Weights of a small GPT-style language model, trained from scratch on English Wikipedia: MLP 512 SwiGLU.
Each number is 500 + 25 x the weight over its row's rms, rounded and kept within 0 to 999. Layers, rows and columns count from 0. Numbers have three digits each. The size before them is the row's rms in percent of the matrix's.

# k: layer 10 attention key, 160x160, rms 0.209, rows 49-127, columns 40-79
# q: layer 10 attention query, 160x160, rms 0.206, rows 50-127, columns 40-79
# v: layer 10 attention value, 160x160, rms 0.27, rows 32-103, columns 40-79
# o: layer 10 attention output (transposed), 160x160, rms 0.308, rows 32-102, columns 40-79
k49 117:469483491486511486463508510489521540473458490530493466492536477511499513524499503527503540503514547465505494492484493493
q50 106:488541528506492554470477494462480521464494517506504530495476498499501507514485469523528496502525515528459561574517490457
k50 109:507520483502504479503542493479496485504470509502465500526478535498476498517495480459512492529498501462494546482481489504
q51 114:485502484526490439513520491479512539528487520472513504507511504453457489527532523519530530539476506481506508455497500511
k51 118:465474497487527489512463511470511484529501442524499538476485487444463501477460483534493518514469468496493502483499469446
q52 141:516515488534514478461512474532484490485519507565545502482503521514484492520497495493476513512506484520473537479492497526
k52 115:498523513501488517510482511530490514532483447521493476510451447486447482511485520532493488482531499475516513501476476501
q53 116:529516451504442526490492525437487510551492520509506491500503553478513510480507504543485486485477493497525531488506523501
k53 107:544490522488541517519463534499522487515504499499503532526485543519505504536497523559486471481499482452539505513530549563
q54 125:527505481491476504492511465517494482499491492493512490553484538499515506537497476505516518492485467474526508486507502537
k54 115:469489488501494502524489528476499530495537519489505506505452492466484483494537573521492537544550491445512493521496525512
q55 103:490501511514490498488453567496481531475472558493519501450456518471503475497489506500512525468532514489472502546533490516
k55 104:526503495505528469502518467519498491504464519470501472514502527510550476475507509525542501480506508539496502484510514545
q56 090:549530514451508475489495495483491481511508465504549485469489481511503497543510486511448505484510516436506474471505495494
k56 108:562502527551533454490505536476501457514540469478496504516496519505500493491481530539526516451507498478495485532520487496
q57 108:494489519509456492517547475511499514469542481486499461501488490451482476513516511501476528534490505510525461446521516463
k57 117:483503463502507533481459488515518435475492479481513476462519481486489504439478492497504535499505517507502473490509482473
q58 108:535524515546511538507457518539494474507511505497496476538487444484513468513464529511502494504501479496546496554515476505
k58 123:470490496490466500520467509495531473496504580473470498472505496475480516509451498515509465502533456499492528504537527521
q59 105:489536493497491502497543511491507541490534477484478487443492520555478489516503506450524443477527481487474528501541535451
k59 115:498524493512517505527517468481473495514476502501487536520465510469535483522475509488532491556482488508511488495481523468
q60 125:516496515492473506461505503506516470492483509554501484473489515561507471508511524477503489529511543480470477480501503529
k60 112:513492492516447512452508520500497498483480528495515491502496534511493502477476530493528508480513515556495469472520533546
q61 102:523473545463494512511485489493458485487550475545530473525490519478527520497498494497514471542505455530459462564490473493
k61 105:501525512574482487500480548462528499523489452494488463498487471533493485492491497504486436497461522473467537462522531476
q62 103:512504529493508538513474512545454508530501497471507505517511497437490483507545504501467464512480491460484508519486537481
k62 112:522495492535546513537519487493525498520509482462520496491495504472466482485457525495489485486507508484507464518512503469
q63 119:503484454533508512532536517545481470507520488562475507511513457535520480494557480481514523484523517500490473479493496421
k63 115:520556508487503496498505491493549491535514496512503500508506503505514446527486520497497541449522521495429507524499546505
v32 137:506494474550516489457512509499513547509483535500543510508539526514526550486479508494523508515495494460532472548548493501
o32 120:486492532488513496500515480454490525504520535518470496497521477498549463484512467443525539500465550519463499509516478479
v33 121:555501467503503495506500483491507537524499523444507509519535493544452465507517504508460494490500500506518499485504490495
o33 123:519475522534527500460514486471514506494504556502509448505473510511468519457499504531443484487458526496488527501501467509
v34 133:464498479475493484497515529510486487529534490485498496424481465522524527556505454548533472523519519465501532452512497490
o34 119:499525483469495507526478485488499467459474473495496467527484477496492498505477494539511465474529470505499538480498493484
v35 130:444486497505458505522527500477471481477515489514455483478497513489541485494500526458478482493504486532533524525542507502
o35 117:490540508500475529516520521511500449470513461482462526512462512519479527506526528508473532498476501464511497441531526513
v36 118:485473507520469478529500487459502532484486481496486484484523573511570506489476485481488483523475491472515499472477528535
o36 104:470501506496486512495500457526526488467467477548508481501489542532517503523566465523492493498517526460473466484509493541
v37 120:477488464534543482495510494497509510473532471532493511486549493478512533535455485484484497529500495503498486577507469529
o37 112:541501447522464468492458464523483538491502497534457509481535489502552488479510480480496512502536502496445519532526504446
v38 135:500503510499493494505458488489515556496535522499530483510479514527525478494504524470502483515499479523487492501470501471
o38 117:474524520475460566474507513473505516511499490512491505490497526487541492483506470467493491471488510507463496510503480494
v39 131:522517452467524504507527509504457487502538560482517516491499501493543473500493504451509520525480485519510489507476498454
o39 112:515510488518482548475536537513503491494524499484494456520499484489501491484523479475509443511449470461486531519493476475
v40 120:520486488500532500462500520486472487513478504523456520540531562520503508521499473490532495505536487519530485535510533527
o40 112:522485493527505515491511509477477540484555493530542506483527514525506482506528469548469495490522512531517488474498479485
v41 122:472506478500508459525516452482504506544529521481509493525550476518502484524508550495480489515519464529522503540509491562
o41 119:482491476435458466497506501476500539483536474521501481517485492511530508481481519496448494490499496531498482526554507485
v42 120:515530481514518498454500494496495471491474476491505492529490513531506562487507503476516470471476524502476481484506522523
o42 109:505492490469515547515465486516451478501504480508543468535457487466521511508524516494506518516477477487532526473503530511
v43 129:511523481511535508491514497549465500487547450502514482489492468503476482471512508506493498562493470495488523473515519487
o43 114:508511467535497477463487467521508529506475482521535480536507515477472458481501437476460488529486522516511499520500477533
v44 126:516503498515549472484459479535488456501488496503519512469499495482514494526501482462471513477503548498495528448489486474
o44 115:481435489476496494520477481510462512512513479495476506474487501467443501520482469495504521475506504516472524523500499495
v45 121:533497508528493510494518485471499516504498490502501476500510497501477467520527505451525475542504548489517482543458511502
o45 111:473523527475496496492513518438478487512528507511475473466476504499482497521508546552517520505501520545499450552460500490
v46 116:544517520570515489542488495488483488503492454468501517503502496477462485495519529471503511486512496481505512509507481519
o46 106:513508522524495488489501498518531489522506489478499453467510442500521486489519527463504532488517488460490453556511502487
v47 136:490496478480530521511487498485434504528480504487518481462522503497473467488547528515533485496537502489512497507528506501
o47 125:461513452482456528486492477508450496546493506517513469500536521473497505513491493545525488496470534499547483476522524502
v48 115:542536481517537505510488518473512517506518513508544509492475512511562525511465474446502505492483515509451486521506528483
o48 112:517512485518472507532524507539515509504495486516511490499480468495502516559474451453484516513474510523486488517504547465
v49 119:503492523549483524493482515523484408541502507486503503535489495499440457539546515510505484507516536477494482556509506485
o49 114:477495499500445511530496499480491474524489521499513506479482511532466500517489499466461503547494476553525501532498536495
v50 123:497527528563523451485484487487524503534458509495486509499488546536522529511498495549494491522503521489467501504549485505
o50 113:487498518548475508530487488502493512475478451511538498505501491486553553520491497500472462514545495502468491525516496484
v51 119:503542519491481494524487496530473560501475516456487488507548469537522533491471486503480531533542508447508524491525466454
o51 112:508467495447517479511504525480488536533505518469468535496514505498506516463513489484484515536530542519443474499464473501
v52 108:463519519516483487476499511501496520539508458470558489542473520466461460494450543506502498488483462543495495532472474488
o52 106:478527450476467493522515478478494501525498481499461479478492505515506516542460473502517498516503479502494454556454493503
v53 129:499479498477511498486478484501508508503486487462491520498536475487522530477492492497505498507453512487508490550483459487
o53 116:519493478465523481511505452478519520492471503503519483523556454505518456499485494551487502470475520530488492530481474463
v54 120:479444474474497488489526519524500492499519526537472526526466513474473476523512496515535508459470473534515518527521484518
o54 115:538486456494509498500513535482538484511495530524465474513482489512466482496486551525500516474489458509515547494532474518
v55 123:500549470523483484528523506504508521481493503496504506490528458454487480515477510501465480494483515537459529491542507542
o55 110:507481464526505469495485477536528504472490481500534471458505463454514478507525463467505486489498432536450495473477517489
v56 132:508505487544496520523500468516527517497497510467475490477563486508510506485544529537514514485501498467534480509495481507
o56 125:490539528504524511449552483528472523450566487475491507502481462509491472532501508541486532522520533514454503463500520515
v57 133:436476482522465488498507525510450507555499518484500497488519474472470482531515503510484517513535482489502494468498479502
o57 113:464516512456463466506502547519486503544496484509546489490512524528512539482476497445501501489488505455482555483458489549
v58 121:489443481483503500500513462456554515481504528505487475509511509504548515503501464539483473470492495491521464516493502438
o58 110:475493482455519508527499491499521510478512516533507522473490510514532513502500538500486501496532513535523490486519505471
v59 127:502488525489526486506476508525514523488484492447487434498552512505514501477537496513503559487504524502481495497463497511
o59 117:488435520502464496485497477504531474509483521517485509515537510472468471503524551507452505483490526516477501511511487531
v60 141:532521466502485470472508516484501482516463499519478513493536425526551582534476530494546492478499473526541500527463474475
o60 125:510498470553533473509486497478487505490552505482516523531493491497509522478435465496461549490493528527460477508502489464
v61 127:467430497496444500516487470498521463496487476556493519476502497442466496479496505482528545480501512524500506492521540499
o61 106:500497487439494524479520456470486516485454507513535513470501504548503499505477544494545507482483456542496502497506484525
v62 113:502493494506478509519486470481527467490453500470479443505480487486514477498533534487493523476499500490509526578494477497
o62 105:471520482483513525487537472518530522536429506504530519446479480495484519489514534500486545508489505501530483520495504467
v63 118:509482496487491505511493485504509498493529541502516489476536460485508502526546525558490502481481509542490477532513515477
o63 113:525482498495459547520471507538474460517521457505494450446486500482494514507500518511498522497494483465476513478515479480
q64 086:506482527524465539462499527471512529494526498520472493483466487509476505555504447487527491441490510508492431453507485484
k64 086:474520519472526472495499500495488539460473506486440467487483504504515464476497508487553476461499543537486480501469503510
q65 085:522457489496516476532520508541492484498506485487495517475485502491469508521515531455515524511467486489501533461501477511
k65 080:516504513476509500486492488481450494533539536458459541502458543506484447463482484506524463521493507467494511532501499488
q66 083:488487483504480534485463492490537498520494492510492518497462521539539497495486474525477483497527517478529479483495461512
k66 083:522542466524495515509487492509535505482489512454464499507458460484523490507506487498502484476492514485550472462541509476
q67 081:505529508554468495472512484474485528461504522471501484479495483550498530499519483464528487462515549465512507474543486477
k67 076:485505522457490493497504505521487475453459543487470522543489488556493484461507517511540466495492527527525528523487505511
q68 087:506501527522482529515496497502490512477523500508483457443503497453491519514555504470488483520432481540531546470533490475
k68 076:504511525508508522499498509492473478497512510465480533471478514483469526526496463500547495518496514501447531482509497527
q69 097:529481508523534499522528522525513504521490511459535486478529466467494519473520523492539538520495470490484515497533513512
k69 091:493482488511499478498501506519504516519532484512530487493555461536519501497491489457491526550504470469506526512485473516
q70 087:485552498456533514531502510518518520537533489488482531490496512538499495511485512459524508480493532474573450511466487489
k70 098:505488528474461505501502552529494486461496493508463512486479454534496536505482492513534520493461511535459496499484528521
q71 096:464511532475517478482481496521503486495509465505499521507486460496509536505518486477492480459519483501532493519473435461
k71 089:569517478507489468532486496502489461518479489453533526514510560488502557521480489496503477487526543519508519497503544512
q72 107:457510493523523479510517560540527499498463476473506480519476545484495480550482444503491492498515483507494470492480431520
k72 104:476515482521485515511501541539525493500463504490463455507530517480526511494474434527487482533470478479504526529480519533
q73 088:540488464508495513501465462464473531474484471497508486494468534555490496502481517557510459530517523513524505502522499493
k73 088:528496491476494470486523522453508497509515465501480505489557503454534473519508490534496459546527494505470558502500504516
q74 109:524473520515520515487532498531470505471479486507521507509496457524496516485525513514511523504482482484509492533495489496
k74 105:517483497462485486475483503501525494431496548497521528495518507535477465511510521504518488479521477481486519532529519469
q75 114:527463522489444482523526472501519503513480502515506505522547509490508485474474474528497473485507473517470543514533527485
k75 119:512510502458538518472491464471495486493494492458503495483511511500522495482517480514514515448522480506498505446510494476
q76 091:520501456511506491475541485481465506467451503493510458547540487537515552474463551536526516465523471497512563473520479497
k76 095:505484482484534495462505473457472504496517459494518513480507508506512475492476542547486511476539465458518527474477469485
q77 100:515504517503485480496504494457495503467523481498540500490498445514477506490519473516496506488470509488529520554489522488
k77 092:508500495541491482522549475493457466516499490495523482496539497473464539514555513495498504536526493491494500504474540502
q78 098:515500486463531531485426514475476525478511477513483491476524498506458525525473485503494501543455454461472508528523506497
k78 100:472517458524514469504455498530506510496550520528514526487513512502471502497508470452478501509533463452512526533497521506
q79 105:500479496495476497515448496467523507487512494542575483567504470481487512468476499521514473525457468472471491473481514545
k79 107:483485471515493466488491488512503527471476514529532510494498522472515499517514551463494477489528491436499512505511485477
q80 090:495495468504509540498462526514547534488496501504493494506506519511495485497486506518541546471513469471513503529546519494
k80 093:427551524504457508466498491420479523499473527492487475496505488477470468471530499528521475538466473480486522478512506476
q81 094:497493511464510481514444477507496491515524505489509516485546473497459545497514526456525517528482486492503488481501460512
k81 094:530482505524503558504499514509472496506484491457534466514481486531516521516501547535510487467487524521547491505477536530
q82 076:580519513482483464501533470490487487503483506476474536495527492487480469553500522470483499497513491506457498536498509516
k82 092:553493470488512485515498486496496452540575511490484463512509514468517504467488471501438513505469503526488500507478516499
q83 075:504489499537477555526474508492464500503466488538544514477463533498496469514512494534469504507477528448546491517504476478
k83 100:488507497471503475499498514532470503492532530537512511554513468508485498480500524465534530495499487504473502524455483525
q84 100:522501501461547458479514507495508510485502498502538517504535463521438492491484502477471520428508446485451522505460511545
k84 096:527480507505542491525514501517506533515531503436513524521509488467546485464495514531459474543505502505497485510479539475
q85 092:513456449466496461490503514562499486479487517546545528539522525466480483478524541484538502436517519480452527479494429549
k85 115:503501536495480510491530512511483518538498502555502502483479511476495508474525565492491527493551516501488488510493456520
q86 117:494482512504467501515477524520500522508515555522543461521439482505525530477494516535501451513468520468481541524482472494
k86 108:466521533488508486500502536481470531488518480566502467504498480520487512489490498479516545490499476469461499494502469456
q87 077:502528496488500500498429511491506526491541477509543521519439480503505499507487509512472535450511496530497546495513506517
k87 078:513487520476559490557494482496510493509467491481505498508503518448501471504498514474481484524503479476505487465514550505
q88 074:510513543469493530479460459493524503520467549464506532473481514514430489499514485501539545502483498459511528511479496473
k88 082:523513526513467524493475525479444487515536474495513507541528499525447516468511566519491498548495508508478511527502477522
q89 097:538520530499520493480498514507533462474531490510506527506505470538501489512471517495536480483529513493543521540452477502
k89 091:465504501508501496519511455493517499534498516517511455499484479506489492497472539500499442472478468506538501448509487506
q90 090:538455526489503489482527522513509475475463526544475554483543512526472494503486488524493480479553457508489513479502479575
k90 091:482524450475545519487508449507482511533505488465505479486451490501499457473492492491512499502469509545532513450484502482
q91 088:480518499480503519533478519477512530519510470484488488447525497498495447528549529526506518517417478504545461500498499504
k91 100:529481501517484477534528516518490473491524482584528502496505480492510480528472460483534460481538497497466494506500484470
q92 082:486488507479490443520492508483516503514502542457488540519519474500489467458485504492497443476530503498518512520506512469
k92 088:469449495527487475499454500504524461476469520530485522520515495526499506518510550474491490502519508470499479516491506536
q93 089:508488452471478523525453473514474519508487453521475469532505537425474519504514500450481499535498490508467463509506515539
k93 111:499497484443528494507486440497467522504516514457516464476502525458466510511465526506473502473492517525494531508481489522
q94 083:485514530497501497526513530499517524508508523490497481481503548517518499470517545480548550499506513452554516516504500455
k94 103:486462502488492484523509490548473515485506493568490507485527512503503519501517496461506525522536473510460480517489473480
q95 091:531549514505516489509481505494485477519499440486499481452492508511498520526484510532431515500480500534478467490499557453
k95 099:505492472515521468508514515506516537469492507492520502553461500530496501494528422520478503453528495499513529559520512512
v64 086:498485509482519517502515505546495467494508508505542404494449481511515513525498502474487512512504478486470488469468490487
o64 089:484478480509490507496472493524514485468515470525489517522541497566533486507507479508520488471475509471488466506513454504
v65 092:452509517536510519485504446487517466472459499493474449454473503502510488538474498491514498500454525502524469529434470490
o65 096:459523475500511515537506483509470499468495479494507520478519507478518453525519523520512518537448452513503504498500509515
v66 077:501501460489526559486473507580510532559487497516501521543506446456500494500480505479505595501469524495540533475515525470
o66 089:530533496506506492471540501456515507504466493497529511490503498493476470512450473505480460550520519489519484518495497459
v67 095:488515505468495531491488494509467490494462481508476554477532496489483480500478485504484530501492538521533514508493516525
o67 101:559506503514506498508495480522488488534461515501536536498485524543491514516502537519519488491524486506500502470487521491
v68 097:509524494499518522525510508529529524505529543527483541506508494492512491487484467504500531554506495504500522468477428468
o68 104:461485518536464478492479473491484506493512516484486508459435519474480495487480451515472501526478556482503514523481516498
v69 098:528547502526483498473479511478516464494453481518493497452466488525522504476508529502505499480557503513481438537527451534
o69 103:499499486425511487522507530512511481506496478457497513501508499531502498496494509516530498515429508506530514502534509534
v70 099:450471503501519495523508456523521567523473525536517499500487537509487495487449507489500477508467521507513506485525516500
o70 093:480506490539489504514528515530498491515540473491453460473524449492499476494499491483510506484570423534457506470498522516
v71 094:455513511536517512535492518499484483504501523496519468416504535522489538494462499460461503469513502514505506509524496518
o71 093:537475464488496502517497489505501498468512491478472456487559461560531526505542529472506536487511482512474450489521522517
v72 096:474493503445506467500543491473501500488481500508463446509495520494485563506478467540511528546523508534470475509507500527
o72 090:452533504499501494469500465468525489525500527455496521483524507527500506475492479516489485523503535478495500529495491473
v73 096:488517495522508509516482529506486494524491467495501527519481466521518470533536474490458486494454494486534519521515481560
o73 088:495461527508520541511494486550505529438466518520525462511508507520485513476526481511519527511523514498516503534493516504
v74 094:550469481483500488517530490527519515507574491526501474532522517532519520441513463541496457468455485524470498457499489543
o74 094:494489458547539510508514484491495542518532491494472487495523501483533465509510474501465527519562480487496541494487507529
v75 081:487511513516515517515523514510500481479475496525502433467479492498477517542504509502504518500519519531510550435454535507
o75 088:537502493504532512459517548476492461501518505502483511466480481538516481469522507524443554488462492499472537465462488505
v76 095:516524467428474484512498490443479507513477504513515479511515515504553516493549502534506499494549510544482519507508479502
o76 102:513514464481444508492527500457475489511475470521485478498493509471546449491525484477509502501491495481527461539490536499
v77 108:520499476509478503516515512495483548523496469464533558530514490523487536501511476495489520455482500538554501510525511491
o77 104:491521456545486520520452547510502471478487514518472507512461517474510540486485472500496500529566478499498485495508531490
v78 087:516479483485494500477554493510489531547484465471484485530508500513506492484517494485523519482492482481559492556472530518
o78 094:514530457510514527545457500568481474520492451511511447476513526476489521488473451472478509525495504500482522458500494491
v79 093:459534484508493516461460509505508523528484494524481433438493505491500488481483533518531512494485489480487501467487511500
o79 090:493525522491532510482519515477495439475537479457487476462489462501517498548522498505468505505467527492511469500497505491
v80 099:476533514498487536562491474486484498498514533504496544423502503505478498515515512468498508494479505483473482510448568491
o80 098:529491494468549522502466525499480500496510511503536522482562484503491499469510490524506516516540502484511486484533485544
v81 083:555444499540505482480502488497499472503500477482512493483512514489507500503513490513498508499486530499512458485512523490
o81 091:464522499481514521506501537487489468467450544523479489493479479544518481513517494509528470501523460503488478531485490477
v82 106:462543458530532536507472545492554490487501497499518497437479484484478512520508490507529511510509495504557473486485522479
o82 106:512503507526522504468495522501412493522534524504514532439481487527461464534530504468525521495503498497524477494513508474
v83 080:509498483520521508515456505516503496478456527473480525479495500493487497511491496481477529505497544583525475494472535496
o83 082:531504503531505508527513475497498434520504523486519468492501545477492489467524515511531473510454458482455483523469517511
v84 091:514520510470498490429494446501524487499497524524506474517488512463507450487477481525528473461524510536488523468513512512
o84 097:514494504477521498496557501534491500477539495515450486478511524502504493520519499498525476483510466528500494492507556485
v85 097:496504499490502480469464495485537473484508560499527551520509529488490496507532477493494497514535481508483532543519492496
o85 103:535516457543500505506486517461526493494522481463487511514465473507507503471524490483480518517516479473517507558510517488
v86 091:530510514426490507487541521517456490468509507478540566472539503510541520488561472485462526495485509507485508507542502495
o86 098:490463502475447515499475498488514504494501492508525517510491492506542560503517489490511482520526494513509494481519492463
v87 085:488496512531460502521505485478534502490492501479483472472486544489461477504461490500502493516555529482547485513513475472
o87 088:502477489517497468508492514498510477521502497528513494460462495522492483520519505473469510480452473457460498516487493528
v88 097:516470531493496475521477524489524500487470511496447571530480555482508480523499481466495486512531493556529546475476505530
o88 096:476498563512500500447436539498469480516507466495539520517468472489490491490500474503529452515456486477493491514446479508
v89 104:498501499479491510476526525512483463482543526528543533449509478516485494469528491497539504485470493524528484539459456484
o89 107:479481544512485522517508515501470471481488501528512504476539541524524504481545512484482505468514506508517494489471525470
v90 094:505486484520501495467472477539542478469487509509515477467480498484493506496480535530527473513472497463480500514467525519
o90 096:512548510487509483508483529509474505470493468521456501486531522484463451521497509480523521514514509460526500501507506524
v91 087:474503483475499463488483487496428514470485454500494511475478467500501523494522459490493493493521500515437507490489490511
o91 095:524481511478495480470508440501509441494470481513497519478482499556499504482521494494501504458486497498521491524491528515
v92 105:503488506528508486548493532532498485520534471496528525557501508506520534488480496487499492518492480520541556536466479531
o92 102:488530495554538470519465505517469504480511498456507496521472487473454530526433481494497475534555510502490489551476498500
v93 097:482494465518495516490516510545441494496490512510485567490478484506492490525492508493490542516508481522514488487508444527
o93 097:503512505494483455510506550500480500495479501504516492503477518532460520468465505474483516498461470531520504504507482462
v94 097:454504497533467503498504510477529500543461508495484457492449503488521489512476491491496507523516524522458489504486505514
o94 098:458522463495481531507505466497494497523522514488514525489507479486531556509466457511464486512480496478450458497482503492
v95 083:510576470533504489472425487480511463496484509494482520451449503492507494496500551516514513504564552469494512483489563531
o95 087:558498473505529483513493515505476469500555486446504508485516476526495529501508508519528529475521489497519474503546500555
q96 085:511499513519457511546473524544537506529510566517510528496450486469496502486515502443537561527472499539468463507467499506
k96 100:483511454514539511473510485487520519499489508441453483515477534497511519518518460499502435511484484506488473496516482448
q97 085:520531518553505517506522514453508509516522469486521531489495530529433502480536485510541527497481512538483459437531512488
k97 093:465482481502469518516517464454476507481493519457517502497510498504530501476437473496459464462477517530456497548478479483
q98 090:534475513472523511539469539539458530531494468470520494487491497473532483456505485480475524476472486501499501537491496518
k98 093:508538483471504489508498469498516509491471514506462474493445559520502511493471478514504462488470446478491521469475471454
q99 104:504544485515508518473507483497516502484502515478518516480480470508482518517515484477503532492465529562530446480490467528
k99 094:526466505502503466484495502513506528480478516501563494467498543462518484453494460508482442513487516507517479511505498451
q100 086:524449457479559480507495524480467488485536492488511479512473473491447479503522538522470495491483511523495539530509542492
k100 104:469528482528501464505531531499499463483465545486471485461536523486488482476485518468506533484516454508509525520528484489
q101 090:498515503529535536500439482533503464460463505512466502492516491489480505490511506516492488538493505523508481501471491521
k101 088:522440521508500507471497532521468477533505502475531526507518499484507511491555522525463451541501547463516496502508476512
q102 100:468502513507486509532489496604562479513494518475473493498478490468519481474449520516504509500505512517488483492470493540
k102 092:480474514498464520452499517500484503527523513471508494492471518493522504459512492504489459501533529509469497545534457471
q103 104:518520507503484530474503536503557534509481479515486501496494471480474569498521488518491463479473473523518500518474464519
k103 089:543455493510490503497517489513518496508541481488515500485518497513459477487494493490505514516544511444503480532490566534
q104 098:530506509479469505463512528518507498539517455509509499498467477520455495536434471511472470503469494480486494530491445476
k104 103:479512444484485495484494490535514522516496466517487510496509532526468499531485494518516503495529521497508554524494490493
q105 110:550514467491480500510472505480478471540521501488492492501494492541549468479509528488478481483529513456518492513524514489
k105 085:505539483581498504516502495516493494473510476489506495448496463513465502503483546475488495488517533514526437470502468481
q106 135:576500524506481509532500476545517503486520543495498474528473474467498496513529491534533519559495492526514466496539484551
k106 104:520487542516517488470458504499466497516508545445471503491485483444502493471468539516458414508490508471489477498525513476
q107 111:479497524486512525480475497462520521513493487471496496507497535490486522522493518523494472513519476488525500530487503483
k107 104:509559467517494508499478499491493452479462498540488510505484501529505503509541495506514533504484483470506551495492518470
q108 098:535536513476524458536501540528506494517508513470490535474483531458522467492507492497508520519524530570454458529481530468
k108 101:488451520487480450466520493507447497538517524464534487496474501489555511482499494508501505538531517524455517530555521518
q109 113:503510526522486541444483498545503545476496499534469515521497492499477521517517508500508455480465497509491457465512503539
k109 094:505492490476479547493447490534514457484530495466534498517451488477489495514532475537535455507506520520503479521493483480
q110 092:501512509475510483488472500488522427481532477506483497463527529435483524453506483528466489490492536491500516509482478476
k110 118:501478508459486470523486498499452555526516532535501500513521504458472532500483503490500522512500499502491493496505499514
q111 107:517466541502507526492512499511504496490502534466564491514538461503509479512471492521492527547443479447506516527504468532
k111 122:474487473517497524500480533469476484484482495524477508518464533504520494493496540474476476468500487483502523484526518552
q112 105:557506527533481487495503527514513485485501551502521480515469503536508489456480520518503516498507520510552476472506463508
k112 098:522523492499493519440473534498485489486497545490502489483489501511462526508537533516463506494510487472491480451544457529
q113 136:580477493457466511524472515464503503538494521491480477492458479506503517501486483496495472516516507513504475525512507494
k113 123:515558470502496494480519517524499480511498508471455506505504492551463513479493483479535511522550509500468510499528510457
q114 086:491473497480480524560455557503491529474465502485487524476460502504495467499527480472483476490522492527496485505526519505
k114 097:534498480486509483536472448458467484462486521458497517551466505505479498512460445497513499485476467498479479506487520534
q115 104:471485492481549527444529506521502526517494481499494479510452487544492516507476510498527508490498494483497508484501508531
k115 108:528513532515416507492534519496517472512485461489519495457491518512510472485522505485502496556515518484520512510476457499
q116 107:505496484514542516489478511500477545488498504514545528565465493541487486502500506491527471475494531475497552482499476541
k116 111:506512505501489517487512447463494483491474460537476529470468485505507478480543524512491529522523535504500558503481480495
q117 140:564492516472483502560498516483499458535521503530499486484470488483510520522491490502475505517511511485481491566531508499
k117 097:498566502475481506547505525516511496454493541522499504501488513505451488504450460495499510485555523514482507481520525464
q118 114:544482500479479494525535493502510497528488493490495472464515487495501475518471501473527498493496483495489513509522490499
k118 104:502493491564471476482495515508484450542471468464472505504458449524513491474516507490495486514508492496495504499535510480
q119 081:452525491502495478484451496494465498475496516495457505504493522505510515476469490480471519513493532546510501486474468502
k119 087:509471507485522496481496466508518516447501545475483503531498500519469521523537463527494503550496509496493466519512482452
q120 091:511482496527491520499472511559471515447498513487501544515497488495503471474479491466543454456503479486499491509518535506
k120 102:526519507492487506476463500517520471470504495535518500475485522508492482479499497484477499516515475484486554471501468448
q121 108:532501491453488492451492503494519491489469505501503483521487496493481543527485502487541499465489510462487457470493467495
k121 127:503512494520496530477501513519531528501498469541482465471507477531481501492536515481515536496518515509507476478481483487
q122 084:523516510492498518478473523511505521512522485488507438495539522501540527499490505558474457515494537509478529508490484454
k122 117:471486468494514520498494503478467480512476509473456500553453578520508505480454476479503484504511517526507477512495521529
q123 101:468504508526493464559494477460503538496539520475513515501463519484522504554516476523505542515490515506537530511481503461
k123 124:493518505507506511494464470502519507507497493530495484547479494467520544509483496520552534493535513525491494528461540516
q124 093:532464545478516500514471487480485520540489504495511522512483458480491516483479498482494527518449558509502515486526542522
k124 101:478465482498509532483553468492494503512488528493475440478510530518485500478524483490505497522502525494513492515485492497
q125 089:462500515530464536513532512511447481512529469536523502518507502523495493537472507492567508496509492466497508502487537517
k125 124:466540510522480553503468491523494457459491489512506482497479501537480498493482522474485517486499487493483479496497514499
q126 096:533475503506520534504506509481507524505499463478521493473469489481469471535476493537456517533480515487477504509485504517
k126 103:509506505529483482527503541457460510492545509505584503483538480480492514521505493519471535496525467468490476524521492546
q127 105:456469546503520526518553501461512478488486493504490511461493538507496516504513514474464505496510547512503446529468505503
k127 118:520471522472516507522516511481457501535517549494523476498507468512460531498499480509494512479475496522485436498501484537
v96 097:474515548517504527459519509520474440485500481509475528567467431486549444512498469490494551525524502514470469476510538502
o96 091:474497492499492496437492534458460499504530474522498503475537513502502459539503511505493509474505483472492497475522502469
v97 087:479490478476510488519545490449488469522521490448497484511541530510523534516461492479488486495439474463465530488463532486
o97 094:520495493507559486476539459504470489477517484521511483521513479529475526490435513492523484512476514528488507528495510540
v98 098:516511548501491565478517532479505504515486493540466482496456463487554524528537542478558510511530516514525532515478562515
o98 096:473516507506469465513496495493504507455510498523450533517462477531473445526558517490531526494523517539505499489517459478
v99 090:494537515483505464548492476502495506485508481443505500526502500490486464473487532486513505492503460476492487500519499550
o99 091:548522475483517489495539525517483534501509494506501495480493518502499494505504513492474498496472488491477519497434511533
v100 093:496526523542500512487493516514487485453520478475495475472490517493485525500519567480492492458483517458537528508522513521
o100 099:513490513538485443486514503491500496545516478495529499474514526483476503546501531469534499480482496532461497513444527502
v101 094:482494497511463527485438514501517474525505466462488516550547510492514510516486479543517495451495532483517487502516483499
o101 096:489531501479488503491498502514470467532527542498543498509464506511497470497478521499531500526442477472493586494507463498
v102 094:480502544457514540535464498499485523472482513459524484521509510496496486529480472541495497493496509501527518523531506492
o102 096:511528449488550458509468477447497537505542485535482538491527504470533521460492559512519506490487455513496507511534509518
v103 095:459494487506520477471475492497519509522516515501484478525490484491521511556529534484529555450464518491493522469491511483